From a checkpoint of a small transformer trained on Wikipedia.
Size: 24 layers, width 256, 8 heads of 64 (1 for keys and values), vocabulary 749, 20.5M parameters.
Architecture: LayerNorm before each block, normalized queries and keys.
Training: a variant of Adam for these matrices, 625M tokens.
Each number is 200 + 40 x the weight over its row's rms, rounded and kept within 0 to 999. Layers, rows and columns count from 0. The size before them is the row's rms in percent of the matrix's.

# up: layer 5 MLP up, 704x256, rms 0.048, rows 675-703, columns 0-63
# down: layer 5 MLP down (transposed), 704x256, rms 0.0423, rows 675-703, columns 0-63
# gate: layer 5 MLP gate, 704x256, rms 0.049, rows 676-703, columns 0-63
up675,093,229,218,228,156,172,162,234,189,336,209,177,194,183,217,210,243,197,269,162,205,226,128,141,193,226,202,204,186,245,226,139,268,163,123,172,217,199,211,259,193,210,194,191,159,204,188,282,194,157,232,221,220,226,191,197,262,195,177,211,154,232,194,230,175
down675,100,180,198,141,215,221,146,214,186,227,264,154,182,123,307,222,162,211,188,180,221,142,233,131,179,171,222,128,215,145,169,239,205,181,245,233,150,212,177,174,211,188,257,204,184,215,224,275,231,140,230,226,181,173,227,242,253,214,261,244,244,219,258,187,234
gate676,161,192,154,168,151,243,271,229,176,170,206,263,160,259,227,224,238,155,127,231,220,149,228,191,225,200,164,163,208,160,188,193,235,221,297,241,204,282,235,159,230,141,180,167,160,250,214,171,248,207,153,211,233,255,186,124,185,241,181,205,212,164,143,188,219
up676,164,188,225,180,237,169,144,188,227,255,181,127,242,178,197,158,157,244,234,147,180,267,175,241,169,256,270,225,171,216,213,202,187,170,83,162,219,166,146,211,191,189,205,205,228,162,169,227,162,203,279,210,167,122,220,260,251,156,197,196,148,208,253,209,207
down676,115,208,199,102,183,104,166,181,188,217,228,167,223,200,211,252,156,154,253,193,174,291,186,240,225,230,232,207,135,232,143,202,174,173,204,228,293,232,178,178,254,221,198,150,187,243,246,238,202,194,226,211,167,187,272,210,166,182,123,229,142,185,244,234,137
gate677,093,252,274,181,137,248,127,191,184,195,246,200,161,158,222,190,198,209,249,176,199,238,211,120,180,192,189,255,222,174,189,164,219,209,265,249,226,192,210,203,203,196,144,185,218,215,163,224,251,213,236,228,214,186,185,131,132,161,210,204,199,274,206,163,115
up677,091,213,244,188,181,224,240,186,277,179,188,227,280,257,150,250,178,203,189,195,222,138,234,235,135,256,107,253,257,230,201,198,282,208,218,169,264,204,85,198,256,220,156,236,151,200,210,210,212,188,197,231,227,187,207,238,146,224,232,206,198,144,181,189,179
down677,094,171,223,194,187,207,203,227,190,217,180,200,220,208,169,247,150,214,202,174,229,148,171,250,268,166,195,180,195,185,213,232,232,222,184,173,276,160,228,185,236,223,197,223,220,194,234,245,218,209,191,168,152,222,204,201,197,181,115,224,200,195,168,235,202
gate678,100,175,259,178,201,220,241,150,100,219,180,281,192,190,118,193,223,187,160,223,168,133,155,185,186,199,215,216,180,191,169,204,196,244,178,231,249,235,196,175,229,220,125,192,224,171,165,185,183,146,237,227,224,163,252,173,205,138,183,185,230,191,175,243,211
up678,093,228,223,205,208,220,221,185,209,251,162,164,145,163,217,176,237,235,191,195,197,280,202,115,162,225,277,184,252,252,130,190,190,204,198,150,176,155,172,128,252,208,162,241,137,280,143,217,115,255,147,232,216,172,234,230,165,108,205,226,227,197,214,181,191
down678,107,192,138,238,225,216,188,206,175,237,185,209,130,196,237,227,211,192,227,223,238,187,221,188,181,200,244,217,136,213,164,260,148,228,233,209,233,228,245,198,210,203,169,218,153,257,180,176,217,191,218,221,217,175,219,273,191,81,253,247,189,169,188,231,220
gate679,092,178,253,186,193,243,166,266,242,225,243,181,152,171,157,196,208,159,185,208,203,178,199,266,161,240,150,168,114,192,235,150,207,221,207,173,225,265,133,223,257,110,267,173,193,194,195,159,160,192,257,147,198,141,274,200,237,275,166,280,246,212,178,204,197
up679,091,238,213,190,152,193,192,183,213,118,203,212,225,229,235,198,264,215,150,224,204,207,186,118,163,198,279,243,239,160,126,187,173,197,138,238,262,237,227,223,193,222,163,154,206,220,209,217,228,178,93,171,209,212,180,190,179,201,214,210,203,209,254,198,171
down679,095,219,148,211,189,192,175,196,240,149,211,199,174,228,220,172,193,165,174,127,220,155,200,201,226,179,209,242,207,262,199,212,233,236,243,159,238,218,218,198,149,204,186,187,222,183,211,231,259,233,184,208,234,183,166,249,257,150,182,154,160,197,146,232,189
gate680,090,193,282,183,175,215,165,232,201,164,167,172,226,225,106,200,169,234,231,225,271,233,166,204,140,174,137,212,188,211,111,234,242,194,175,260,248,171,187,201,261,105,147,229,190,255,168,197,194,235,205,201,279,137,215,227,161,182,238,207,199,309,207,263,170
up680,088,203,210,185,184,278,224,197,144,243,221,166,179,164,195,269,153,250,207,219,171,204,205,179,200,288,213,216,287,242,235,215,220,149,223,202,129,213,216,116,180,214,214,193,125,229,159,210,184,138,259,181,248,125,241,147,201,140,300,159,237,152,207,293,188
down680,093,196,205,140,180,267,186,146,243,284,188,251,174,165,232,186,167,266,167,187,176,219,193,183,197,216,284,219,181,233,195,172,195,120,216,199,234,304,244,124,172,192,172,197,134,261,203,225,221,228,230,233,215,139,140,179,205,163,235,253,245,201,258,240,207
gate681,076,172,237,257,234,176,178,176,180,214,217,158,252,167,243,251,186,185,212,191,176,185,223,174,157,281,202,235,297,197,153,105,225,239,193,219,170,145,213,248,249,246,160,241,176,204,223,214,149,206,199,212,249,134,248,214,252,228,188,225,185,221,191,162,196
up681,080,152,110,187,168,195,142,207,211,209,178,215,214,186,187,233,153,227,216,210,248,235,200,264,198,198,191,185,174,227,201,189,135,186,184,178,262,195,136,206,211,192,172,175,207,125,106,192,193,148,164,122,223,176,150,171,162,203,170,172,204,204,212,185,193
down681,077,141,195,180,193,223,237,209,220,148,171,209,220,220,226,173,211,177,240,208,193,202,183,146,191,177,182,236,163,223,234,221,184,231,190,190,273,232,191,234,241,194,192,140,181,130,148,237,181,171,127,198,210,205,201,170,248,173,181,219,209,275,179,224,207
gate682,096,150,173,196,224,231,243,140,165,229,177,186,221,184,266,233,299,196,241,226,257,212,185,99,156,241,151,238,191,253,130,180,226,220,196,210,209,190,226,150,152,262,160,178,214,168,223,215,168,222,232,198,260,165,171,216,159,177,189,211,218,200,178,123,158
up682,099,242,207,143,212,205,268,254,231,200,163,190,204,206,189,108,167,195,145,185,177,160,176,291,259,233,232,190,214,223,208,226,166,242,238,183,207,188,186,214,215,164,127,216,136,258,208,178,231,118,201,154,225,135,175,242,228,171,156,192,180,177,275,182,229
down682,103,214,147,176,181,190,197,216,241,65,166,153,133,155,240,151,157,196,231,170,139,138,165,239,215,202,185,152,226,220,181,264,171,220,245,176,183,204,147,243,236,209,199,201,132,255,195,152,146,176,200,204,133,176,181,204,236,223,141,182,172,252,215,246,240
gate683,108,221,196,120,159,214,190,151,225,254,211,206,287,188,179,236,225,218,313,210,191,234,221,240,200,218,203,248,197,226,237,184,266,236,231,206,197,224,207,193,151,188,159,218,198,185,150,191,222,189,201,207,202,140,150,124,153,177,200,183,179,246,206,182,172
up683,108,192,163,174,161,236,180,179,242,206,239,186,265,172,217,256,209,211,218,140,241,246,243,271,199,185,213,242,195,197,127,195,196,209,225,178,274,194,260,238,203,276,219,207,218,214,179,203,257,220,260,207,261,159,249,172,185,150,185,160,217,171,240,190,155
down683,111,197,222,113,206,150,255,161,214,245,189,260,183,201,179,227,150,210,247,171,253,159,263,207,259,196,216,237,217,176,182,215,216,177,306,204,302,220,203,221,143,185,227,188,248,187,197,110,161,185,223,197,174,241,186,66,205,232,234,149,217,261,244,157,178
gate684,089,228,246,190,229,314,150,187,210,217,202,207,176,197,141,140,233,190,215,146,168,178,257,161,213,245,164,253,139,230,171,271,158,194,141,229,203,234,165,191,181,216,191,191,152,136,280,201,217,175,233,219,208,159,192,173,209,232,132,208,141,130,192,241,202
up684,088,224,215,170,240,231,168,134,145,284,202,172,162,273,204,210,177,256,204,169,249,196,181,199,256,153,147,203,221,178,209,216,255,165,106,194,184,222,302,196,181,183,200,261,177,209,147,205,266,203,241,266,181,195,245,208,212,187,258,212,217,249,251,230,172
down684,087,165,182,235,198,201,199,154,203,212,209,232,223,227,184,204,209,267,211,213,242,168,230,238,174,209,238,206,176,117,230,212,239,213,148,137,175,237,239,235,174,188,188,256,207,242,206,179,218,168,180,270,280,246,206,233,171,169,242,289,251,217,194,211,170
gate685,087,191,73,183,170,193,205,274,225,244,239,146,265,171,141,243,305,251,223,267,190,232,187,211,229,220,185,244,210,213,142,119,196,215,210,186,292,212,149,180,180,138,214,275,166,146,192,229,206,177,220,166,288,131,194,229,219,182,168,243,218,222,146,267,194
up685,090,274,227,183,226,213,156,163,263,198,200,183,265,180,201,241,236,151,131,241,201,180,191,203,167,156,210,185,136,210,195,111,258,215,235,163,217,240,161,249,227,150,233,283,246,143,204,185,194,237,219,187,169,191,238,186,139,186,175,252,180,185,163,255,198
down685,094,213,229,238,211,239,196,131,254,221,234,215,138,184,152,254,174,184,195,217,228,154,225,186,218,171,152,231,181,201,220,236,217,196,283,181,162,259,237,219,130,155,226,190,234,165,177,166,198,157,211,148,139,263,211,102,259,179,212,183,216,257,264,151,132
gate686,150,186,160,151,218,187,158,168,304,232,241,167,221,96,138,206,149,126,185,187,238,128,214,204,194,222,195,184,211,107,228,188,244,227,257,289,216,160,220,139,162,215,203,263,139,238,123,175,201,121,214,200,223,232,212,211,226,239,126,214,182,246,266,229,246
up686,149,236,233,152,174,199,245,164,182,195,177,175,226,247,224,240,211,220,234,108,200,196,289,258,269,135,144,155,260,196,164,202,128,178,215,173,170,233,220,275,213,200,274,177,242,178,198,173,220,270,207,175,219,147,135,141,172,126,167,199,243,241,183,190,218
down686,140,248,216,139,176,224,264,178,147,208,155,215,162,245,293,238,211,241,205,188,222,247,239,210,256,177,150,170,243,247,147,184,152,188,251,155,133,258,220,247,253,226,254,206,197,174,248,140,219,232,212,200,187,200,191,152,160,166,193,206,196,222,225,187,186
gate687,101,255,209,206,147,155,171,185,189,247,279,164,139,185,246,213,259,133,167,213,133,211,299,140,174,226,195,167,130,198,99,258,198,195,266,249,142,172,166,265,234,209,177,205,211,210,174,235,218,148,218,213,264,218,101,190,174,178,212,227,237,238,153,104,222
up687,105,129,204,205,209,230,163,122,171,165,204,170,261,262,185,201,279,194,134,179,247,159,144,153,162,173,131,147,147,201,204,223,117,255,280,200,211,194,200,164,202,144,179,219,175,225,205,207,183,235,155,170,247,215,140,151,179,240,124,272,265,185,198,151,173
down687,107,208,172,109,213,222,250,158,209,223,217,206,177,217,122,206,234,170,189,161,233,193,147,192,159,199,103,202,237,245,226,255,170,256,197,258,220,209,187,240,216,214,178,119,186,207,207,236,266,204,215,194,175,182,227,243,186,175,259,267,260,199,204,229,132
gate688,071,223,170,151,196,172,193,167,170,145,199,84,221,158,181,153,244,187,214,157,160,215,164,159,270,272,203,152,196,167,246,137,206,212,188,204,209,240,173,162,184,250,186,164,209,206,146,225,254,181,255,170,158,156,203,201,161,198,223,217,216,211,141,176,210
up688,069,216,209,163,228,193,221,179,209,242,209,176,219,183,173,238,179,188,200,165,114,178,206,179,190,179,239,217,167,273,217,166,191,221,179,229,233,169,230,216,242,236,254,272,187,197,156,112,227,158,179,254,262,198,221,212,261,196,213,221,167,231,247,151,139
down688,072,203,225,218,244,219,164,188,254,216,201,217,255,195,188,212,203,158,188,220,141,235,217,193,147,243,183,193,232,172,165,208,234,151,190,135,227,153,168,223,276,205,246,209,133,273,247,242,206,139,269,199,312,127,147,198,208,163,197,255,171,161,248,219,207
gate689,117,201,195,237,149,194,190,215,204,217,199,239,161,182,234,283,192,209,153,237,162,164,272,152,277,203,186,165,166,209,161,249,165,194,247,241,154,126,205,153,184,234,191,218,182,209,243,214,191,214,132,264,185,239,189,123,214,198,206,113,172,136,146,223,244
up689,111,204,215,160,246,255,195,162,229,277,169,252,159,204,216,215,212,158,234,168,182,256,192,201,168,200,261,168,120,243,225,201,149,189,137,196,252,149,202,148,250,224,165,215,131,219,222,233,207,214,236,174,221,150,178,228,203,103,188,216,221,237,203,215,196
down689,105,215,266,199,228,196,131,211,153,168,158,237,239,156,155,224,194,165,217,220,202,186,273,213,237,212,150,235,247,236,151,251,149,155,229,181,115,184,177,227,189,224,235,214,167,214,196,175,198,250,145,184,186,194,202,253,193,119,220,148,227,200,182,262,231
gate690,091,209,166,193,154,224,187,206,206,111,188,242,200,178,182,168,214,193,141,191,160,207,219,242,194,136,256,254,259,159,244,181,269,212,290,176,165,196,228,138,210,228,202,156,205,226,208,217,224,239,315,199,233,140,164,167,178,262,170,146,177,166,351,213,233
up690,086,163,119,205,174,205,202,203,192,169,223,241,197,218,222,291,190,189,245,169,185,167,203,190,162,180,239,241,242,301,195,225,211,240,224,87,116,212,235,233,174,196,210,218,241,251,188,229,151,192,256,200,218,275,232,128,177,245,202,204,188,233,239,189,247
down690,088,176,277,213,228,274,252,219,206,262,230,103,247,270,134,228,213,194,155,177,197,200,260,163,132,271,171,201,176,237,208,189,139,152,143,127,210,190,225,157,243,168,262,151,245,262,170,180,259,111,185,136,204,227,219,225,197,198,186,239,169,194,197,145,135
gate691,093,219,205,206,166,216,218,231,179,157,177,189,224,195,168,201,188,224,282,145,216,212,173,189,208,200,100,166,210,241,154,236,179,126,152,206,152,209,178,242,193,240,258,239,227,235,176,243,206,206,165,132,126,113,231,234,190,209,175,230,117,180,201,193,150
up691,091,252,245,203,160,242,251,226,240,147,216,287,297,176,225,225,175,222,247,116,237,185,180,204,229,192,145,223,180,190,133,215,196,228,217,175,170,206,183,191,139,216,269,216,255,129,213,183,210,207,199,176,186,158,202,150,221,217,261,152,140,198,196,193,189
down691,096,245,231,230,207,154,223,217,142,250,243,220,286,167,159,220,159,170,220,162,224,153,230,252,167,249,148,211,243,270,121,146,191,240,214,226,182,216,143,210,143,232,183,161,263,220,197,191,195,227,223,198,151,91,214,261,237,125,190,227,241,243,154,187,170
gate692,095,188,246,179,211,219,218,310,172,229,236,230,184,218,215,171,248,159,158,239,127,218,183,271,228,190,160,209,183,212,239,91,193,228,220,187,269,133,145,197,201,241,166,165,196,234,241,73,205,150,247,126,261,178,243,250,135,147,235,133,190,169,186,165,188
up692,092,297,231,196,170,145,184,131,166,169,159,188,221,165,218,192,216,244,194,260,219,219,175,188,131,139,231,164,256,181,220,162,253,122,198,180,126,258,223,188,177,141,202,217,167,173,260,205,179,243,137,216,231,193,149,111,212,227,273,213,97,279,207,183,198
down692,100,253,207,236,146,113,171,98,227,156,186,269,157,215,256,215,202,185,159,235,253,180,226,142,201,242,180,258,158,155,206,207,260,226,221,231,196,220,246,161,160,142,108,172,154,143,257,181,244,116,184,173,170,211,171,181,119,174,235,285,229,133,170,217,196
gate693,083,175,223,205,204,210,202,87,209,147,260,161,193,161,219,206,214,138,260,151,177,221,236,143,174,284,254,167,149,225,169,157,276,175,254,209,221,171,205,228,224,299,165,236,216,218,191,152,185,178,182,228,196,145,253,251,204,189,210,130,194,191,249,210,240
up693,081,213,227,225,131,217,243,241,209,190,137,264,223,146,216,180,197,177,176,172,193,199,227,215,130,190,311,258,210,186,256,194,214,157,212,279,186,242,256,180,161,221,123,217,227,152,218,243,165,219,175,206,214,257,193,179,182,239,162,199,228,211,176,233,216
down693,084,146,151,191,155,123,179,183,159,217,141,211,211,268,149,272,164,164,248,204,248,265,265,237,174,222,217,209,224,221,241,207,212,145,138,246,175,197,188,207,174,144,256,184,198,206,211,250,177,252,278,213,169,224,175,214,201,158,166,223,233,203,197,236,208
gate694,082,214,262,206,189,198,195,107,229,139,152,169,220,168,192,189,179,177,150,139,172,152,170,169,204,256,246,253,250,243,228,183,251,148,137,145,222,167,168,237,208,212,319,209,191,182,129,227,318,155,230,201,197,165,242,186,173,186,208,239,168,245,313,197,236
up694,080,228,128,155,185,170,171,264,123,206,263,207,228,232,168,247,204,228,198,270,249,161,237,118,224,193,178,144,218,220,138,174,122,189,172,201,187,162,195,132,185,201,144,252,151,193,244,206,220,249,195,233,178,209,161,137,123,235,206,206,207,164,187,167,188
down694,084,251,219,189,256,147,229,161,192,238,200,133,236,168,166,235,141,188,193,187,188,215,199,200,171,284,266,202,172,224,202,151,240,167,183,179,161,208,141,232,182,242,269,133,207,221,165,171,235,190,141,168,226,198,245,140,189,187,255,191,160,235,236,168,143
gate695,090,179,157,197,146,106,207,225,169,198,264,196,220,168,232,192,163,277,149,169,229,192,166,131,242,191,205,162,85,158,183,200,187,239,173,186,228,238,182,212,193,189,123,145,223,247,241,224,158,239,216,228,198,231,203,230,127,165,178,185,237,199,84,171,191
up695,083,151,292,229,241,222,123,186,263,116,208,198,193,273,184,196,188,204,262,165,169,255,184,240,202,167,147,169,133,216,155,215,92,133,195,196,132,162,200,169,197,220,236,249,208,272,172,249,224,197,202,210,119,213,122,146,230,212,197,213,153,261,174,191,210
down695,084,166,171,187,204,131,248,208,179,169,231,124,177,167,179,195,174,253,161,271,128,199,214,213,255,145,172,257,257,236,185,159,262,172,182,137,261,204,200,179,270,206,242,126,181,118,239,154,187,224,191,164,210,244,223,228,195,204,188,151,196,292,206,227,168
gate696,078,217,242,196,173,223,181,236,240,258,179,206,212,237,195,146,155,182,242,219,196,230,238,145,199,307,225,246,313,221,162,193,216,247,272,213,244,262,184,170,209,203,166,131,149,219,205,233,190,148,293,165,147,208,193,231,213,240,221,190,222,215,206,244,203
up696,077,247,275,187,189,160,157,166,228,203,175,222,233,189,178,168,192,198,143,206,158,218,192,135,203,209,191,146,222,202,181,150,223,187,240,237,173,181,234,194,177,193,127,201,240,168,164,238,244,246,199,173,226,237,182,136,184,159,201,196,229,253,225,203,232
down696,081,189,206,215,199,251,146,191,273,168,183,182,189,154,200,212,182,246,197,221,249,82,232,223,180,205,168,246,201,201,228,175,288,158,219,248,141,180,196,203,149,228,154,212,210,190,166,225,254,208,127,200,219,119,256,221,246,123,150,147,181,246,269,212,250
gate697,106,134,185,212,274,185,224,193,205,202,153,227,215,223,196,248,157,158,146,166,202,224,199,180,226,167,221,192,240,130,133,225,159,244,153,187,184,235,197,186,189,197,208,190,210,139,222,121,223,133,192,233,164,152,169,161,151,217,114,225,155,179,190,198,195
up697,109,293,214,256,195,123,174,206,176,168,179,233,215,173,225,256,245,197,268,271,177,118,181,245,226,209,255,181,143,238,197,199,216,122,244,193,246,243,173,154,227,161,197,247,166,281,226,243,190,297,212,183,243,116,173,145,190,190,237,183,243,281,159,169,132
down697,112,227,248,235,179,149,183,191,199,156,239,224,219,241,193,231,188,277,230,191,206,98,153,215,180,232,268,227,213,190,171,259,193,207,229,127,203,235,169,177,154,245,233,232,267,231,190,170,190,232,199,256,147,153,209,130,151,175,196,182,245,189,154,249,86
gate698,095,177,224,170,230,187,275,245,179,216,179,177,170,219,173,253,199,192,148,170,211,185,221,279,350,203,251,195,216,166,229,268,275,232,116,210,243,211,203,219,208,251,174,182,262,250,189,255,166,300,171,178,96,231,232,223,196,190,230,240,188,156,206,194,133
up698,102,204,218,172,248,188,164,227,218,158,207,204,215,239,225,200,166,262,204,227,175,188,144,90,175,204,204,258,164,218,147,99,234,220,207,195,190,244,150,250,226,236,161,184,218,140,234,186,168,96,187,179,228,250,195,237,186,196,178,214,210,247,167,186,193
down698,093,223,201,145,252,200,147,241,230,244,241,128,251,180,210,228,197,208,207,121,232,212,224,187,155,215,152,192,189,264,185,238,222,191,179,109,265,152,106,190,181,224,225,203,140,226,195,192,173,165,175,177,150,207,161,156,156,234,183,253,180,230,163,277,207
gate699,082,205,200,183,202,220,129,137,230,156,241,201,150,193,169,268,164,179,182,201,238,217,176,218,176,217,157,193,225,109,183,209,185,189,196,176,200,206,270,146,199,213,227,211,205,243,147,156,72,143,209,148,240,181,187,218,272,199,205,178,227,170,202,247,297
up699,081,196,170,206,172,195,250,179,305,216,146,219,243,173,208,219,157,148,227,167,280,195,205,254,190,160,194,198,229,186,241,202,200,194,178,279,136,172,250,239,179,254,227,184,203,93,224,301,200,231,147,218,188,213,145,180,203,169,180,192,245,256,184,173,274
down699,083,209,236,221,215,155,210,180,224,257,147,229,249,136,298,223,133,174,206,174,237,227,232,181,205,244,295,192,236,198,190,228,160,181,228,233,97,262,207,238,169,236,197,231,181,145,169,202,205,199,132,255,232,188,166,220,174,197,250,196,205,212,179,170,188
gate700,133,205,124,183,173,240,216,196,199,170,169,282,203,256,252,217,211,193,228,207,156,179,208,138,261,274,261,266,216,99,248,135,267,269,208,220,161,264,209,134,248,146,190,227,245,176,154,206,212,203,173,224,200,165,185,191,77,144,252,249,258,205,209,263,199
up700,132,141,263,184,247,189,196,198,198,293,197,137,241,217,172,132,110,254,213,266,204,201,215,273,169,175,206,237,202,242,193,268,202,165,178,124,236,160,187,216,172,233,236,190,236,240,178,167,211,252,147,151,185,266,197,136,254,178,197,192,181,172,237,246,202
down700,121,203,192,248,246,207,192,202,189,227,172,156,146,173,131,231,248,196,152,202,214,305,206,198,186,159,188,207,137,276,179,192,173,135,184,200,183,189,219,225,232,217,227,156,153,169,239,200,212,212,209,156,219,217,236,219,254,249,146,113,183,189,183,184,199
gate701,070,200,173,229,176,235,189,200,175,196,186,183,214,205,268,247,232,145,175,155,221,187,224,251,149,218,194,166,222,238,183,181,181,175,141,193,174,178,185,160,272,218,188,293,208,224,180,120,293,219,152,216,262,168,236,207,211,204,244,227,204,254,285,216,242
up701,075,202,236,199,178,212,180,215,190,216,216,198,217,168,180,206,242,177,188,196,205,170,287,261,200,134,164,223,190,224,191,199,163,179,166,227,170,188,201,217,232,166,161,148,211,214,172,118,168,125,171,240,280,169,187,178,161,204,224,189,194,246,295,199,215
down701,072,153,208,182,220,147,200,211,228,212,226,187,229,222,157,182,164,290,243,215,169,267,143,223,255,144,186,166,206,250,264,147,223,223,206,203,174,205,192,226,144,205,202,182,195,201,179,290,132,245,234,216,126,181,185,273,155,142,219,224,196,244,194,211,287
gate702,136,145,193,276,219,194,245,220,189,227,261,215,217,170,201,224,263,201,255,251,188,234,275,149,172,280,189,253,211,168,197,199,288,175,210,235,207,222,205,227,195,229,212,198,167,237,150,183,182,269,236,213,211,223,195,203,141,200,218,272,202,231,109,213,165
up702,134,232,265,186,171,185,207,204,154,183,213,199,196,193,197,177,154,148,165,174,215,110,134,232,221,183,287,177,147,198,197,235,147,225,101,220,242,187,227,185,241,268,179,264,203,142,270,268,224,168,186,213,224,210,210,176,201,230,223,172,186,170,240,205,282
down702,134,291,223,123,86,159,98,230,169,151,230,166,193,184,160,157,167,134,179,189,230,149,155,188,209,140,218,190,160,246,188,259,144,284,162,172,230,238,263,208,222,267,147,169,203,164,251,255,204,158,145,233,177,166,227,202,203,181,211,205,161,164,243,234,257
gate703,122,197,98,212,199,260,276,280,162,191,240,248,117,226,179,151,213,208,178,234,233,231,148,141,240,186,223,216,261,187,195,214,275,233,272,199,215,273,213,187,237,191,248,174,164,289,244,172,218,242,239,160,224,211,219,243,161,207,245,222,145,166,196,222,164
up703,119,142,191,258,167,156,255,202,271,257,199,216,262,200,235,193,295,151,199,237,154,155,229,225,210,148,177,197,180,130,234,171,177,240,265,190,267,169,62,220,179,193,205,219,239,210,219,226,233,176,172,229,158,157,213,196,223,232,166,223,236,238,218,129,243
down703,127,158,263,215,171,153,200,214,243,180,171,170,280,143,210,216,168,192,218,191,188,166,252,215,207,230,149,172,186,162,186,183,140,234,203,174,230,155,176,250,209,286,199,172,253,184,177,213,187,195,186,203,147,168,208,167,219,212,161,172,221,238,201,169,278